Weights of a small transformer language model.
Size: 26 layers, width 128, 2 heads of 64, MLP 512 squared ReLU, vocabulary 2048, 5.97M parameters.
Training: 106M tokens, 7083 steps.
Each number is 128 + 32 x the weight over its row's rms, rounded and kept within 0 to 255. Layers, rows and columns count from 0. Numbers have three digits each. The size before them is the row's rms in percent of the matrix's.

# layer 9 MLP down (transposed), 512x128, rms 0.175, rows 72-126, columns 0-127
108:069123169067124101186103120175150110101126155143083105078162103091090157107111141142160163115138185138175109134053159144118163143131134112165109107145148102204149144127110134122089139119174079073133167151177152103112152160125100180164128175131116090140131140149085094129141139082081125173133144165183124144102126144085169181167130166117112138198156161141117085067096151197081157125129
102:203127121123139146068174134104096164094136143128114082098138148124121158101138156074110159136105077096155054135192139085150166181126063130068170136105192160098104143054111183136108152117187130107133176133144128162141155125119102097129104142124122162105057098106131127168142087084145135162168155122202137147094094173109099143120095145162156154099145096157117152158058150089136139119142
107:049138125126134069064119071118108188066124028156170085152124187171132133077099154150171103114127125111133096069122091127186093134087095188158134141093146154127163092186093163172135169180143080120113208131152155106114120145122135155156116154136129117090089164165130089141129156154137135113119097097139130066131163099156122180131144115112133127149105137107117123075100087118140134139140
105:084089140118128071149130128114097123151180067140091126124107100192178193124156106129101116142120045118133153108073075136117186109118122182151147128144141155130179096064094109121092106062126120142172110157134136152105104113127150155143093162125110077101118125128162147102109129151132150094134109139091100110171105086085178121129112125227115177163147130099154158079110109113054065128074
030:124115108207123103139096149125139118127149112195081133186126174155067127166149162147104142085098104130124162215165118140145095151093101215101106177079168128117130140184149193057168107152106099163178165152115182140129156158178126140148124116165115128182171148089114110113106107158101159113168194154126143138133088128134112110136117159102115178154088129163106085121108125132108139174168
033:149153119186150089055132130139150147133113140164126075152134053135112154121123156193108086132124148145127157138094163039111119104148136160144164087156136154185131108157167161145135170116162134096078128154167108140108167169132100081077133169137123146166115115140157119136112196112129097108184135070066085141141090099078108074139172128104162137133156168142150084069082136207125119149108
092:127105086200124106162064152119140141122147120143141074148124103160119166140106122155123154119087106085069095106197095054148112147128109138114164187142083082096150152107167173126136137165141105155085131109078095172176141117158123114089192182189130138141179134116178115104103131092094147101146143095161173122112108127165107152154132152127144045184086128173106152115094175186155136102151
107:127154157116138134155152126080125110146113161146150099149187084112159181154117124139145158132134105066164194159168125111155130127150117085185129126113106121103142130129101109166128131041124077207185096136120131153141111214156086119130104115168165127177144154103114170077115131142147154125070106082152090118092184078121114072113135186126220135171110083116124132067130094121144106151137
036:146107122136112148125160104159091104075144038138114104140105169135115111079184082174121092127135176096112145108085110149129121130136113160145142143107118108152056125099100113086089159140162099131183155142107084070122163095111112154140140173151163065208123139149120131162164108064183181119168151124088132145207103164124109104139119101166151172110157107152180126085086095089134124172177
115:135117120109156139120116081107104124122100148194068134151143102164118195137121111139151143098167123118150130101169139096063084137099168120162132156156158128085165165152083158100123137104127097140146178175121143097133100153160182135117143084199089127104127187135185167059126139127176151045074182168128131121178133166093079097134095152144072166109134107135118142177094076142097103078118
102:141090066186182096114065147145084087093118099110106054109154082120129074109134081146128175108165169120141182163170117158121173135120209101077150116159104170121113058159127079150164133162175138163111140117143144130078146119061112133089121160095171173184142060109111148143113093143118130144135097154093101143119163109161167178135155146146138138186145134144075146142117148132107116124107
102:156133165135128122146115134135181140122154125186091093084152129145072132137098100136138127103165160059112064154147131068135135121097113160157135145203114100129117144156176110092165147142138119088127183131142068088100056168170111138070089135156055073113087148130174103098115108097128177110068149164088088156168063125097170115127116132095108178097131163105153120154068107126109100161135
113:116102120086111144130127135140081096134133156112146127107089118069158124095128121102166135141121147100199108065068157077091150135071092142176145146126156148173169097133181139119077079098140096045115140094164201147125128132122105128133096139123181127118212064090136139142108133095155125149097126166141137131076115138098095149161108187150195104137199112080152131159201130103118138138145
111:121105156139114128103145105069105146101128135200098100111119141184128165150106153165158147181148134135063077136153122095157113151110180180126172143174123065104133040164134137115120143063118123143116139127156077123107159075096152160106126113144130123133135112129125183105125121084143169085201107128109122120131153145154072172114172123146129166039120044086121125078111144093081142097167
030:147187136144172135046068196140152138101122119123150120113092096114171162128060137098096117053096087131164135071137097129125112148136104111140046107204103127119105160137120160149102153101166120124140137123171124143131180172130117146096186179087116154125111122122204125144109076143143159125134091125147130207132093088151133140098095116107115151117139070096087171165145144170120080087149
022:198157136148095107119084174149118165100157134154127162156145127077117133135128104115127094056148067153108115132089118101141091122134119119065139145210077149105126132095126171154063084137123096122095165113085127164164180125128127125151135129146150188066169160126145155169104197108162108173177069094096136137127084149128096143180164087117061101095121079134136172128116145130148075154089
115:127108088140107128145134162162129187147194138115105094123092137177207088086123121132124147125187155151060129097112156116142113151170102108118169176155133127105086128105163136134150145129078110112088162125122147117180105160135166148088027083201121121093128128169143116089137118154169130066139140078103111137185106114100073131112115114138197094086123089083156128150163083182169131146100
110:120117118123225132156148114136097183128085142127124146137114100155091152098088167103076134094139149124175125153085147108100203174095128124048171143088119160127129135125080183102158127161075082112146139131125164106099150099174167077063123171145155123135100116088125153084147148179151113143079051151133106130089104129113106174091097149132178191119141166089145152104100110135196109116134
112:163110126118147144116118130157119126045129123098185092220138150088162126101121141134110078168107114147127122141123110087170146165094146175077097159118123163117120104098147144091147137098144141066147122144046083120100118132101139166079156077132134162095143092094166183086115138172066148103148136114130158165146181196075098125089105144110142135112188173188085122161101171129155123143176
112:076098095106131107128093135155151135146110130100152082128131101077090122170075138133105179048187157118159082171106139119143203165094104119162112157125116145119119137223159078139187143129092195106206144127137171144125154119170084167083125121151155171141146162169147088168132165056102144142124138133124107149122099098160104156149146172111132139181149134132102120093125185154168127129172
102:119174167110168150048176113082141139128139144143096130069172126139100106091066097132078149068155072167061162116122157070162064100144136185155084102117152140119145147142133173095180128146149118085186152144118132153092151140148183190079096119118148127160079110100128133111069162150140147113169128116123156154143098175122112146126077143116134156115128111150147185088103118124142052134154
033:145095163110155116154081153124095109118144114139100179138119151115110154138102159117099114096188105088066067117194104137106131100110136148110122165107094123113182135096143170075137172118130136178122078111129144083137181137093102191110103169052154106142090186142096141106179160139186154145150099130073135150216108153107094087138165067135131156112076141143188154112115131182127097143093
034:154096133128196153127159145139179186108113120166135128131068096102089152105150072166082142123132084097134173138114097178128102149077114098113113087148128163171174115118092156123094184155098123076158151162107110116171148154173108093126183112126169080110074127091109136069069140167151091086152100165118160072137176169125093157121123130138172162165123148178152137097073188137117178142147
027:095189091161171104090100099127110080097092127127163062135187142127184094065136134137185136135167147110171125100134182166119126136123163128125124118149108211142091103113113118128105149075097167105140169130092108119074095142106117176117106202092095111072173131111091114146147142157117217117146122092163110171139175097116102094141118109135140176153162160106148185114067091114110155116096
105:152170164069158110131087146115113118120125146135177088149188079161079185162087118187099114116112130102111145155155087174106158155142139149145131133139131099076152086157134078152139172140116114183145114140177100088069177128189133174099102145173119119083127162124157101122118120134135113111142136116128202104105061148127047130155131162086143094193131078125160108052160099149100121170110
117:127108136109099087095101148177098149102110051136090103086201174109174166062077136105086129151108103144146154149124116153100144056142155114097138155156198176090150119117139094123142131157113113163117131155083086154162097117092150123119168113152138090170110155070151108168097119075140118136211106140133115115147093149183191081098165148126155140132153151129131184135088120089130138110050
111:118102053173128070063145179187105138125121156060110113134138099115044128106128104153159124149126148132127046142133120147087143096133128108132111160171172090097105098117190096144116093144159099117136132186066078165108145157163164131095131124100154109133112184147158145131122157163116114160189111175118132154172123128121097128148133142107170181064176104151159175123105176186074133123124
036:172167128122118084083104157115133131094095099130142125134141112139098159098125148144126056123081156156083122133177088098168144097157132151135110084127095114105087101102080132082113091103186096128151117131115107134130133194131101110154120195078119088113093147103176169059068067123152162164142169139096079133123103163141085164100089132102070118165184154147127179145139188182126193171140
031:123170172168114126094178153136121147142153106158129122149119131071117143076105090134095116098135120073073182136103143163161122108141154124116150122057093143140086152099121135195140142099176135075149135110100106111075168098217145170141115151129070131179118135133176105098162139094100099180125069163139145161123123124074152123129189134058084124125074094085087084086127135105144141190149
116:133133139115125139113133137160144148122154128090095116164161154073124158076123128165141148077097146089136091163102152169056140141163095099156156146131135104176124082094202163094152144127158073071140111146046158102141158170145133154125142125137132108136160094133103109087136098141167133154139102171167160128100180165088177128177155114050137139140070155147164171206125078178096076102099
108:143134096161058129162206104136161182135128168094093152144149083163120165125189076135124113107090145119130077185182114162167117168091117149092088164085138166097140072114135174151210125140144087093138113111117147133059182135099142155116121122138133135127135121124153138137147105118159150119191075110126173131174111127139161090093142150080079153136120122119154057127109137033123096125152
117:143096083132132095118119100118085126143126127134150163094082117140159173090104167189135174152100057107117176110137111125159171183117133112170142147136111069131105139180144136124144136163181089101142135136123116109089134134076112118099187189092095091196154174070178126063107138134111090157239104166160164151137087144100137084176148105130139120101118092131156142115170141092166163113115
113:109163126092143150172130122138144088136111165126133106133127127109114099142068115107204119152142163118154150109157159127150013097147167118173178158134149087138099106146121100124119115187144125168075123142078095216115107126146125174154092123089092150069162166105165160137062181170124150172125117097110167130086109147152149101128156133096128104096098090140101062131154136124125056156189
111:139114131179167078137169136131138159133143109173110168127151067155057094213118141144170181157165127126150111120162133084082141126138138114081135125171117127097119144067129125192100116125165194124134111111080123160143188112091158146087155169142177149145144094131153161104097163080132090153169151092131128164189151170126097184177167102135116127108108139073107156125126193082157089110167
031:140163162086176113157131165101103120147096157106126083137160112120159111081155120099100096079098140170166088142173128137101083134166139149139164080190044104128094153128140169113098173134112128162139106095201080118122089131166126127111150107140099078117087164117170111102059143176153122096097185164059092125088172136134125152119141101159157193062144162136119146113126133090091133064150
127:119079122214151073118169115121112172114090134184130101088160132150185159099143125100117098145088123140138189130107101142110133082128159106144162135124145112077151154159118110159172123125145081098166079119183147106148194092104121148104183107153102137111185170061091137157098099149088115133124125180125169107163135059077133088131182138095103142111111157173070176080123176106135101090129
110:090195125121122127147099096091131131137204121073120076103084152113153152071150156180124155110180123094110138158182138116087092083149115196112088139130150141096098104139102110162180141128135117115166140143141179174148100139148138118066118109156097118117102108099130135143148088097133142177118142137171194161157167075162126135129134125186168175150118205134089141138069184177124148198095
109:133124190173100098126138131135137105133154145095130101163117137216118144097096128139126125100114132128079060138180133162085092095114147116147090106177102132057101120129154157069124144094096119108166101190127189130113100169099118099094147111174109083122154075116054150119105103098116088117139153199105182159095102130148127162103160139126071123151064138122116048106122095162066148131092
120:128162163074095109131171101137135133093116091153109115110083138156082133134147117119106100108171080152107118102160070157164059150099126141113149197139146196161109141101082145100112111085152107226137109078116104199097152115143179129120106101096087136146111157014133122118110168138114133082115156147145103115136130089141076114141140096121102084148099070119123134101147160138198123130072
114:114136087151135137128087108133104129106088131146129165102051091099127124126117132145146181122135077132096081091126193098137126153153126106161077123164177123086136175164109112088190107051153143123152141152113104124143162116162140158118125123167089166159058198100141137140122166146104093185158104112121178193135144168143072101114069197097108155130143101151106168125138197125197108111095
035:097124157069156146108086125099151130165170102096071099147119131168101113114105072172070120174125106186098100215072080100139134183151159169128130122168137189167097130153127154059100111144085126144137103118152149078089134096115172151184085130133121122081098072108130128076073142158134211143090144149111111097116108147068103170139149122128089085134158118110111135121115139142124162096107
118:160132167144176107131116118094134155100133107167159076201167073153079201076101129158110132143076110051126130198149119102170160134092111175178096144039068100161110178119100102059099112160133104134117086150085164111135189142106146124143111157153187133077143111138136143120092112149158147157121163136120134109179149098144166114140116168101153141111156163125147154120146140097119170087119
028:121117117121185153093161142144161109115103138159176118154202183129110151212079183107109135088108163134153135109133152098112159163044098129148167148191132123159084129067099101095127135130133118164068143133124078173145109122109156180121124145107102110103083140165120169129162114104074109139115108119114076143168158126122130121127096147069092167104140168170070110090125102138096223128092
113:150079088106124071137077144120149093141102130117090123158125109101123072146120139157142114140152098147139055168103138136159073142147125162201140155149143126179144132116146137137110151116150165072175119136141104219125126128133165087162101157163127144083183176096097093143076065107093078133107195091105112151149133055073151101149127103096174170089121177150128088181088102114153110150142
113:092102118078152140158124158103135070131152112144112145104081133088154153029092116160143130130175130058158142135158172091091189149173091075153141176134104187124160095206082103182081160094194113112130167130089122081108125137131109159170134093176146094157120101142148121122133119103157128084099126130078128067126182140132102135155128183170099105107152152112060129133135134113100137149121
022:075142107110188132071133116152137105115141141124102098179125042128156120136109103112139095164076106084148117196084101124147091183151081148179167142173110116122120113148078091079119130197116146157139126118159109164134156174155117130147149142160085130080127140108125177128158148064148150125127156124092100119127149139165134062188103061168061125091159065153125143172092145090115118159176
114:137115189158126138154137093118129103110155136189111135232186148111154193063168085184152104145086145077101162126197078141109096122123103153182144153109109146173176142157162150055171133143150116096081135178140130167131147141108118118109092102138143140158135140090111105088144113157143144077157109157147091068140092158125126155114126089128137113092135165113177127221145124101125167124137
101:149168097120126072111097115180108136087146137152143100160147136122110156149124138130069110132104145122096132173101084116160113072140157208131101131056122160093113082177091136136128105095167069086108096125119140085140107108122141148119097125134131076139031139113086162057126161162154128102145177077176079083147165202132058126118057103132122146075126113124162134102119167111118097117121
112:195181172129063146110134113116091137119053081117133117131130133166120105113093086183152121138063172079143169121163101161133164156083146135130114103139166171137196068190103108131094172132177138129182140181156144136145150131137164166104133133153138158178096124122094142155137118098182154118080120169166118088143120091138175123159050111074165097164124103182127157125130137172137118118172
114:134137166055125121180023085184153154126153130100076172124194115134110135129042113085083102103090093071165135077125111189140136140141135156092078140098148128154141049099134137131144093118093132159116142177131158159127183142140148131118145130117130105104192095094105133122175185097110101197091117153117091156165124137095107094156141137150114138130131094161160094153103122170105111128139
026:108150103204144142062144149091185179131092085146131100134115112152121123118117140174094112088088159082144131140118053138153111131067174140129156089108105084089095086115143149155103182177160154119154115098065083161147111093174190153113161163136097154093115146126167166201142114151168109113130161122166128154067092114108113105167119074124075095147156138077117174090131081105120125128146
108:104169118121153150140149093111147084134092192148139157159153107140128151064179156072108150092113106137136056125118134109083175118145127180163076166158148145163130091132079151067116124152104177147143149144145098105115103116123174126148072081187061121138098087125115185095145089173172158117097073157156160116157153142111103082099147088167161159091154121147070161178090105153098121177115
034:109078107096108092101099140100159125087114132128141127159076179154152123154101100095073099159078134125101141123105113127196141125108099091148160152086101106120180157126118080133184093068116161095155170150090107134116132161191147129171101149144146152190072158128137144095088106165041149116137093174101138107202125147185088170116099101143117179138198125125118140054157122151130138157149
113:132179101118127148137092142144143173131101144167157114113150087164161123110140089120156129181140079140183123159156111093117160118099144118185145144130161151134145115107126135103119117099133089116146130121215203110189112137153130114092155183171156092120159143088097124150129128170090189085149101051123116086114096139108150141061009111133108119160159176136147134147133130163155196078171
110:146106183137169082091070132084157131165104152154102124173135101136149162122075101110126067112097131081152104093127173152105150213116123122146142103141148124107127188133126105134103131142111126150085116088086109130150164155199127063186162172136094136109170079094176088154077129074197168192100183132151147149079119075094167153132132143142172145085113142131144141113136140181124149111130
# layer 9 MLP up, 512x128, rms 0.19, rows 73-126, columns 0-127
098:091097131110134113146162108105134102148096114112132092154087167142176124188110097072115148132160163139169196146092143094109167119096166130147072066079093099165097117156164119142099103091065122139083095078120164160146134083064100082108124167088124210103144087138117081119117034147162137109119070133118137130121135129155172119114118132167149088139082171115114120130196120121183131107137
102:105127209129079122128177088071150137109094133098212154122140148114146121146186078120180134201155156101208170131106128169155129103103167095103137115087146126123141085110180167171123128134127112109143128097121157089115115096097149161158122097091142147108136146152151121153147132099124108200126106097116171130136169104115166214163162127154142101138118149124096136172176102154172178042104
103:122115195093066131194101111152133098150162207164134138090167167120132166170142164106106105143127086119166158121170142152105117102127089126136093159110188145159084166081127085209136086116119108143179145166068181163118076128099074123137145116126154124110092087149138155065179116108082134136159146125161148134122100132063190111119122146218113133116156132153176144152137131129157116133131
041:112084153128140196193166143119132124197159189067180153093102172086116106131176143130127179150154158137139129086151173151085147087150130097147085121107062103106118194109115135122158083132106130114104094100104185085153114104103088106175144155096174165085153093147107142109156059091124108128108079102116119159063135119127134167098132165167141111099100134123146073142109093084165168109096
038:068082170073131178172155066109168094145151166050158128060089161069121066123163090124155151167158142156129112108115155095115139116148138128116105078126095117182114169089158129105072072118119150130136100129064165089167133112120138068136149079101114135125150112145100099124109111146060095149111104114176136137122111117099176134126159157166113046117090147097160114140158115099153169109092
085:098126099106153097124135167143187130127168160078200106091115091097082125164121149089133144143217146124177114125106143126084158154147119125143071103062136146162164134110088144128138104155064094093106085037141102119122141067148142119119132085122171112102194087129133127156128139149117140093165065096113196161163117113150204155158107095176126128147113179101167114120138140110135129085102
106:091169153120147141128126149150111134159146139073163194164116123141118132125144142138121148141091090131157101096080150126146175102204122106118148132117164106153083142138157121177122150073160203137175046058134142148085114113140152129173084155143151133108117107148146143119170041110080086184121149102171121175151126046089118173140111146129190112128069095093175098105135111162122155095137
048:129135183099089173173135104140108088181167194077147141050099140079113080154172183091118149133114152132142134080115124146146133111153113137125062123123100089123077153075129108170082080101109102120133125110093178126179118111119122098155153127090150141113151100154088109124148109113111099141059083098159095139126145084047172158104122131120158094109097129096147125133108080142179192052114
116:089091204079117139157129131180092085158186208139140142100116103109179121149178185151136160138112117102120190111152141178081111069122143122108113162156085075148179114110115058148117097122183106150135124149093143090113113124074089126148093100162160167109134125181108125138168124119055084131133128106133161126161101101104105100106171184102161132103129122045144144179128123158147119153140
097:118113216069120136180180089134162145216116198141133117136136166106109104159127068111139146194099107090174097181119138133098182200089148141127089136094124130168158102140082090123090088098115097140138112086188080134162150146088124061155155168138100150141142080150126144097092121176139064143118169123134096105147147134120113182121128157090092164139113119167171123134123123109131121110149
094:086097109139093097188104123147104173124110138087110139043082114146099091118114087183123159177098082108121173124167124212171119147099107059099157167075119108094150179071131132137145162146146100131127084132104082125117069102128150105149163125125103117087135090085129128139113110091088173104108150163108125118160168085140180124133147151139165087165133081071123144134171092098179182121163
109:095123212116077155101180163139088115158126146142131156142172182131134139139155154086099120122174164091142174114175113130071085147132123135129075135091107069108097134077129110132142117127107108145136116076081124098114142094072084143136149113138182110141121109228113060054157081113117105140140134188143062145155157125119095190162155090140165131129133149111103144161139116101194096100133
113:095047126089145106101149171143085098128138123125104098112118139074143087164117106143109138092179202164207162172077145097101111129139180100134124071127171032158116166096172169150139103110123139087117105143121172118178079149114134155167139098052117162105126142148135104143159111143120145156072087092098139174110172130133163114156172136164146129125104167081076133135141081135129107094139
040:130117180081120145155174161109104136149137192110154171117109214075156119146174133083143176177115127191114168123139165122121175077178128109115099103136138114147119164048139079152121095126095148115110083114115149102116119088069108097143150109106101144087185081131086151150151110083085095160108146115170082164123162112128164138097136112154154081053077166121107131135122129115198163099123
037:074124168050095163166141137124180084126161145077158163078134137062135159165162138117134135186134144183129140072087148180100124106143134115168083097104116124168130143058176097128131116095080151098098092090084123139118116077113126091111161106071120164087174106154134135154139112125125128169109068127137114122098151110089121170117135133154124101054144176112163071165172082118168139075122
118:128142135107078165108163123113097117142167163109150106133151113134123137084192153133150128192128133118102106146102218173114167157115133161115073136093155126206096226149149122165149155075124118108111110134060113123118123155087123123093126141127104140131118042105038092151135068098069098134130110114143132119120107136127158125116121099159117124136103116146124147167117110144168251128112
110:131068108104097130180143100122109035114150151126152159149136161126089077084162081102097219092137158102109103154068120131123164091136094081149099108073090092132149125117183077163086144103111118145139127147105124056161131143151104107121150092105153159133100134145149100147124108137124097185122076141132145135091148084160147146138152178122170121084139086182128121146189118138186139074058
117:117143132144134206131208116119115099123098160145154133123120123117137092179137161145104135130119123063132108074109108137031112081185100102075112062102101106177128198065158114098096126073101143171126116095146123110201099073113088109153122118085109112145135133200100115141108171134133139157122122094135076132117103091098141198152158119149146119165138109177138096117189146148153144153155
112:064070124134076172164129099122137126119109155087133108138126084072118119164115116103193117102251194176128154154100131100127142100101140082106119147086104094106148112111111073190137105112082145104097085141152124092193103097132069141134188128144200177110164164125143133126095083143101139133105127152112111152089131064108171122107096156163141139134147164075149135172119120137132112136112
097:129100157120082127127168122092117168156164171129139154141104168145156130115139118136090114149082129158137155110142110138163185139157155151164134104122149083110077144052133133121132040146151110160116084150123143140114166156077140146172138138103158129148155113108063126161095109073122140167127053148126075140163199096142105125099146189136203131114138188131158123069194148137209124079172
043:100109176076117193139159121130097073143168154080147157105112167106111065165199156112189128160100158146133105121125122154099162128168125108077107101122115074145119176098140136136096117087080151109076105104119193119158084058127094082145141110116130112102156103115118095127131131106098148193079073094151102131130153100093162134108145127108172116083060129093153082131100118122219141091122
044:086112156099069159175179063126150114173132191091178169094137154090152133158201153110135160185185161149157141119116122157100130091154179119132099134125102124162102135072149088112089103122105102131031083091127176120143104107115084108118134079106178129091127106149098128097157101102104111134061092132144114185107119100171128136101147145126133102125091171092128117162144106083184148083096
040:099092175094116154159125169110163078158171178076165192098096126095152118166127162135154140129168160176144143105148157180111127091160154084135118113081087108103115168102112125179113087127113138100128075052051157114191104094119121101141159088127128135135158105130090072115159105060155118155094079141174091132099130129079140167086144131142095061118108089117176117128172147117161156112105
102:109178128120128134120140145124127091167144137143129163093124122161156116172123152141117103239150163114143122148125064119118140177151122121087106109121119130159129106105175103158098113124111172174160098075140185078149135045129104143171150135120184163154093066152128148136148091151131133179119148154184155139117092088105133215113153142149155102151079106095228122093151127154205122154142
115:091115156042137177171166108121130149117133139162187155112114079153122158141121135164129071138189131066193138144138099158121075143113148080105128165056142136190140121087088108165103018086105093123115114168125141150165184128131082132114125142091124108099151122171107140168117129077127061123138118081115155070173128118155132112099131140174107137145138177078142124105141152153164157137128
109:076128162110072130150163064131116141119109149138124112108151165142152120132147158111137098172150085113174132092111111096100119159118197144122145105074116167169132140099184136132071084126170151068051110134078148145218148118138040139142062146121138121126122131142118088171124064132126049137111165065140129132129136136123106133078136093204096110144143093147112172125188135136130130150108
045:117091175091153166155152106119141070138146148097151152084141155065132103209177153087162153154126108154146165088084163158091151086123161118168100112093128109153106155141117091145086074063114119102098119084093170128149132064077120110143163089073137120123191101146108119123188142094095106139119125117178136158137173121116175154095139157159144061062115147112158119151128070109177159147098
040:083111164100137170136154095113140127152180148091191157087103187090145066164159164118129201175152120158125153117153167149071144124156121112109081108098084107166068160067130119159114121121077133105102103085101162147159117111127103072162165085070134180077169096121099108123165117141088100135104097073140115161132119124089128115079205137123133120102082158128126132167121100135175176092145
109:074138168131111206096173120113157086137097164136120144118156075139089156209148122132162099141178192189131089130186176154121116121129094116147106056097111172141157123119105171147107118083108138128134052095141109096161160139135151137116152126106185074176114142169134125132116105108103082124110155146139112085148146025096135187159165092120150129100112118136145111145122076115173180118147
100:116172151134087149161136091102160093099148158114122154133191102116104134113133167144188117174103092150120113096166132090164139130141104129030106176110111152213123125126147117201116098143156116120137071137085123096095126074091100107171122146123077093172163123129097114104202130107139185154113146082139144090161146088117118144156155112084189095081047099100138148141136110078147120087102
112:099130153118137124128214146081134077097102131109143163101146218131127179159177123072132114110198143116168157122101077137092115105114135149135155063085111119182111188094151118162114040125129155121118118138083104139177098127123159091198099124128146089087144121141079124100140125141150039182136145126105138097157122073104124107088081116152134135101156148159089119133178147165166130140134
115:100114123112108153138134125137121102168129118087185098067092133135175101153102104116135150155150117177152117094119182146160068165112142045072182087123113128166135140115125082142155079103108147073138124128133108168184153074092155055082142133107178137142126084143148094130150057127153143176125086104143137176132071128081165121091166124121194134167083110124182107117125152103202120115149
110:103097122118115111138146084120133129091102140067149124040139155115123156155136188105072144156153106145100165051126130114121158079116140115129156119123094142142175202125113123120130121100119136155133134118057153122175134078131116030207101072105117117158172164111091136146092077109144066136076086100125106146143085121135118110156148109172099088111141124148128047193142105153152160124103
040:098108147079114210185177152121166087172161172090172162130134148117145107200169118118123184163154154155152131121115149167125166122123162109071097097118120111152162175064141091147124107124109106089131131099072151103137099155095105099137136113131148191125155147099109112144174055082109127145094100117186097109144137105057158124096147155157141088112060156134154112149180131112192165128087
127:114155126141129134126169131091135154130128118114153141087088107126201083111157156079141158189126140117139152063118091132149122166144110075088106117138089080142096156093121103106108048151080128127055101152076146044141145128109106145115184123080115133153169161140115118195159111104145151146118130136111124069127184114097123108110190189151093096171110215142133119123142091065163124151101
109:151099152130135133144131124095118108122123155094124164099156120093105163146172137133148125186191147097107108129155099164166131056146082117120034159172145149143102079138172136148147066136086147107107107118057109096184112046173191138122157162139122136155130057089116145125165147115161115114160082123177094172090072129093107146167111162164133108090088157108159142110114094097171161093103
106:098020161085132117137141115158138143197159174145136103085079126080110141150086107088131076135132161196186120144140202126028122115158160096158104070168100063128151118142135164113109134111114089116129090127154166092142122122142118126110164115144091163134197152126083127081110060083084124083105125110107159160144146130101094120160127155146157128134082106147108109099096137130137141146151
123:130121156103091166153210152124144047144102123127171188117153145122110122210145168094191104140128207154170168153083079109114086085116132071106114110132120106186134131108145087141115107094096156116097117078085090125148166137133122110110150177116119203151119149163114130113118113110113161139131084087132114171114112108106181092083187132149133132163125160111169085147110090118204162130120
111:122108149078153117109125099127150143127184145129145135113141139126142140115191153106122164179080087114137110045160143226147207066134094096130089077132081138135110173093166101120173125154155088148134122069090141135174146075106139065139109124142116106207116097076155103136110104125099046143127158152151103131149122116080083170123184121123101129100161122122161119094161124142131129166168
043:128094146066106181147162081121149163176146187100167147088122111098157109156128153143176160151136114168124158082126126130125171099164150123109110106081109106126124150063147131166079078087111124112109067089089163111144096149134155064154148097101146132070151126162127089132182118098093087178084086114136138131116144094096136134091184120122141106038111133108106134142189100105193127091058
122:096137148128107141119133138114097097153108131131153158123173162055141136154215188148101144135128147143110142155151126136114113062135136122109086115118083171132122151080174093130087162145128179101081128113150173095102121086122099104155098106110059145110130098149091140117197168101061090137143149116104061134165131179034167165146146176131136110078150103177126131146139120092221133138117
035:105107140111066186119162092118154088130174159086164161097107160113139110153219142109142118149155151128151111118072155165099157070122165098084121085078085100141109162039184097142119087104097148132087127102085173082121083099107124099127152091119159132141193084140089116146135081159109110146093110093148122162132133125104157162092137150134122086090107111111145085201147121102157163092080
110:060072183077126132156125114123130120102154131125124128109075130135192175093102170118126108186095148175157189126166148126108101115106152102095126133102075055106152126150086105136130083140098112128183098079126152137161120103113156106130179129158172153080110140119149132132118078151120068084136100134141113139078180157095161061134144188115106082082121189150167096166094119167136157089071
109:163122121098139140115145114087176133138137160137153159053159117068104125129113188137176107138121160101133095102076161217112194149187152107111136121166091117099135103066118106088198105121105124117149070088061086094129179110134148143191166111146136125125145139177133098157114110082140137122100095086106128153139184133115134183098159092085164160129140184140165083165112149092115123094091
032:144123164081112162171125081114105098157134166066149139125148125117124098152134129080146149163152154150110155134144132159105142075135164096131126120140148091149139146102178110137121101080107109065105124115078157048090122096141107092127167098100155171092177090148111109122127084109076083154114081091150089194085222101103134177103185159150199120099129161086150094118130118086134192096097
107:147128112110150124132142141105128139145122125116160191131128108075130107136130117167159069155127170183198099126118148155101093164153144118138124170168121137156092110070121141158142077083127140189123105104163172113108168165164121137162126126100187144108210183151142124157111099107029113165060096138151189156119126115146222149144162180136147100178053162114122108124115154129158129126148
096:123128140096097121124150117148151086133168109094167181091124116084165091143195135077080144178098154146112165132147170175177167113195145112053124094095114134122079110149140152163120141071128162079153111109137155059173137124143168075122111066097090146155096153126157132123185129155083102155020111096169125196103110125124147115146142141145141102162099097091120150130124085105106114139146
116:041076204105131149119149108107069136112105143126172148125093109104126170189130128086132106150138191078149172098083142079142121121113166091096139066126069122147117161118145087158120107145089191157102089102107123150124141114152125122126201155124146192106143138117066139134166083083080130127108103130131116151057142117139184104152181108103139108103143184127107076169125121168157122095093
112:139097141123097114129159134143095171184114128129103112164129116099095134182136130102117139195082094209138104121108117121095122104140094083116111132106120105166059104109114121132117088118113109153157078124076156064173113123113164119100189100082186135092139069173164133093130130113090157150111123167186129127133179081101195134135129181137147108148124111162117096244150146142193085127134
043:149098192119088156175140145136112127127134187127155148086113162098122095120120192079200152174130146144137152131107186123127175116137115088121100092125091119152077185087149105136129085081109125086100077074094149123127095122058127077129120090116168117103173100109081109118116088066135128149116068159175096159086157149109136189091164116140148097071085162109159141145136126091127182091099
102:068069137140091120189115096143112124106158154072153144121080086081145155103155168134130151118095164073098151154108084165103155100150159077095125144121118074151119142147172114196139116091133187106140125149064113130139152070090059143146130095121160188132150137112130107153140096128133122169157123100190105118055177130151119099039121152107179110147090112084152134093127088141178115112150
044:087099168104076207122152078136113114160131158114193148110128114101128137164162114086146170168150175111159186114146177157090175088164096115084098119132101106120125182098185098149079108108151112092107072079114129109159112099083097091134155093070128156089178080139096061114131100093103121132110117139131094149063133138127123150127158122097154069073079126098135093161126087107131100084121
116:130100123134071118128141159121106111158115130103109146159104214152148071125122169113090143179107139123138136096120182101099170071096168157133065117132142098136085094130150114134102091157131098104071116086113170081126178119085125125166182079129162111129157095179132133111129106131138138120106097156132117142120086121018164132127181226133136132147096107173128072192169090106121139118172
102:102147146134106096108139103119087061167154128121108126156101172131158154126165117152173125119167118102151113145100099066031139125164164140070119129088057120093107121118170100165127101090174156132130055155175173066126120109124112170124147090145115150142119146209124113140120100113070108171105181127135097145128148131059147146110093116206084111154129119153124091151083150151185142111080